config = dict(
    num_key_value_heads=2,
    norm='layernorm',
    norm_place='pre',
    qk_norm=False,
    bias='all',
    beta2=0.99,
    final_lr_fraction=0.1,
    max_seq_len=512,
)
Each number is 500 + 25 x the weight over the matrix's rms, rounded and kept within 0 to 999. Layers, rows and columns count from 0. Numbers have three digits each.

# layer 5 MLP up, 1024x256, rms 0.0865, rows 933-954, columns 192-255
488523496521507501504485498493518507503521515515479493497550522464464520479485542520523485508506507481468461503496511528518462511514485524501523477492536472505474476506488500475490511491508519
501487497505525492542488489516473525487540516469512463543485519513485505511490540476469526489535504550464492511494491497532502441478454515549553511511477463533457539461537521519520447504513531
493468520513521521483546500436490440522501528462487500549511518510492469433450506474475497455453512502477516543515492481495529445462491497525474491488477500577502465518510550488476469513505494
512540561533504518498494525497513512494518474500481438493457544493509521537477498521510508495423516521446540553477526481507504454539513487529469533522524501533473458426497478503529522497466538
477495477508559516500477519533516541500503492522485512546501521505480473476545431516467504509473447517534453513468526484494487473480551486508548478484524476493517518469460500554562498473516510
468485498488511514507486511477484536460498522518502512496506506463522515515460541549466498503477463509513492503507513506420469505512529499509507508530488545476495530528486483485509460494514493
498516509508487471497499513514472487494516478469520490469497487489526507495466508513516539480510510494517520503489508520525482498514474488509464523497517501521489544503534543500505515493539530
479505529486514467476524527475534513486536497505544500511480529488510484492500494497507454461512496510497486496536478459479485505525532496576528494497450516511468505474501502480516475517475516
515484543456511559503532493503513480557535485474453497521524516501461485550478493519506482546500526462510506538467453477535465546506535458482516479508507479506536486483506460464507520458529464
493479510491510475490506480455572442495476476489491494487505473478494513502522491484498489490534518461486502472537482525540518493502483522460495470495449546481527501532538543525505550493499512
531499485486470507468487469513512485483535534492488515530488498518491537514525507522513506443492489494442488512492468474480531516486479504483503506492495509496502523482478439490521492495499493
511540541528495477515480513533486473515516494490499511495491498475474502498486468472528496503506544527447461456472497483509458498504555494537515485525529480491491525504526490461518522498547514
506486474513533521489523459522496469544539518466484556493530506534487502486465493501530483503475460519516477486500510487486559445518452545477534536518494484516480503503457532489454454489498438
546484551504509488510478465499523454493507504493502497527518507449531531500490504493467511513481533514460515483503516515487484496503501502542499497526477502504501514495519490541494460539493546
475497486493508504484526438501517522484513527462489497517483487502491517501477483504513512494479504502519479494492475488518507489496530508540499487467536459486501483500506524536535522423532535
504518533473518474472506502514504517498535526524522470489464532509510551483501493527509512471493478509497487513513523480561476481478490509538488515496441514525535500503516532522501507497504529
523531502508522503492554482498512509518494433524499482494539501499484467480462483515516554503475518514483503447505476452553504474481427492494535497514508480454467526520456508491505518497498494
453496511517471524453504474492538511500495497515481468503548476480527504515491531535509493533510520489507525485499508472456522504508473472525521499581493484491476479457548511492490510499503518
489527557487510517502509513532492518501484484463504491479505484519527491509481468543536513466497500474537466476518496494499483448490519502464449494514475519525473539486497485509490514527508498
479484515513530472560528516534519489511524501500507528500508470519470517501476504486519488490450550499486487465514484500498490528513494497538485503512516460494509490494481524493509509524500517
522538504491549449483491492481487512455502518470489530527510485493499464455533526463498539516532475455521534547490513511505500480481487456565534498532515553496475520467556458490502475521459520
509480474476489531508486507482513480434509508498491498435505512501520472517546513509508475509497522507489489500486492471457503488513538527487484494481464504512528483510497489486514521499487546
# layer 5 MLP down (transposed), 1024x256, rms 0.0722, rows 933-953, columns 192-255
496510513499520509503512497508447515481468503451528500537478493537507487541510457507501477478514493494485539492480480483506491508506523457505503518472507465518537506488495495516543542463461472
500504470485516498517491471487463510479477495482533493414501485486462501483470520540567470569503540472529532522468495560492524524460534516483505502505500522505516489484481535439511552439569472
559481483535477506476530525482420460495482487535485459493516515495492556513484519460508466536488487507453524473543478509503484475530517507483477514461534547533449535516537481488503503535498513
553465522521522479489508479498495523500492496505495493528557473476493468530486508534511480507480519452493515513487506509534535496483478531520468479500476487528502530500501475523500491501548474
481483465521512539512494444496600532504488491499516494467478493519436501558489501542469443555546476505502465484514534468516503524547511475494498441502467466502544459479491526514474477512485501
474452518522472508488493513490482540459486566490432491499518541546502516471460441463488447500548556521437487522527542484533484543477489524474499520542504492505533522475524543435493502505494493
476503480511545496464470510488556509466470500504521533513477484464486502509495485501505489535505534482509487457494489504510479531525473511521495479469482483506481506467472512555496472498487491
481479502498496561490494527495510457502503527479530489484491523514464433471458522478497500541488505541484494504506499550531523471535479520529484403487482465516521502533519492478457525523540455
523480490455548490503550464520529475477502505511513483501525493458487508500533493495529495465554479505498518516522492517486492487485472502474520484490495510507520515504507481493448529484523533
496494496503524511501480516445512508470462487507502504531562512471507505486470515493477489505480466445500513463477469485551482494486483482482469465520506496481531450509478463538491504507510518
519513469504481503528490507495500497492480501489469501469492500501503503494482507490517483506528509503465524517520496528494519500474511505494508510451524488541475511485520546487494475500481458
509507518522495440517468501508536494516490506483510524481498490515459505554452491498489435482509532521476515474460470475510506522510484519476554479511505462529462473474506511472522448483470492
519519504444492494504505522536498507514459511483511484480513520512458492484523434499533534523536518512523527464492478516523489487495503527483499528496537519498525517484501496471491520550503466
500498523459467488482500498505471495467524495490469501508504500499504522488472530486467528549487542493481466472480488571517527518466491486519495525504526493512499491479469483528463490487485481
473513475521477488524527490473535515494520515512520515514541488512489492476486506504481512482504502500499485529503499556538509477509527491518531500501498476531521494478537550527491503522524447
514505478513521498507492492499533478551481472478483546440486489496495502560483514506493513498512490519519514489502542529490478523531467465472489515473514547519502473527469480508522499541516482
533519553510514497505503509497485497523505493529485536523534526435502469502513505498490535479474501515532455492508557524474489473492537519532521484506512472529449532486488527489534563469513499
527498513510526494480516516522477481525526543464474529461491473523487503492539474500491519512491498486466514438472508489523498490455500490480490484457534499517467467497488511533512503503551543
465482485506496489490493476536505521474502511494498484484493483496508527511528474490498494474502524496531492490480474465488482492512530501500457482476490510516516520508488478537509508499480518
524530487513497504456502452508509536499496495495496484491483512512494501539514476485502529515508477493498500528531494495489536492501505500510551486490492521492514533488518484503527477508521534
482493470524487469560557465484500516503542480479477524530530484526490528521522526421486464541509491511515514541521432497451501455498491474542503503523452491510485498484506498498484471471453564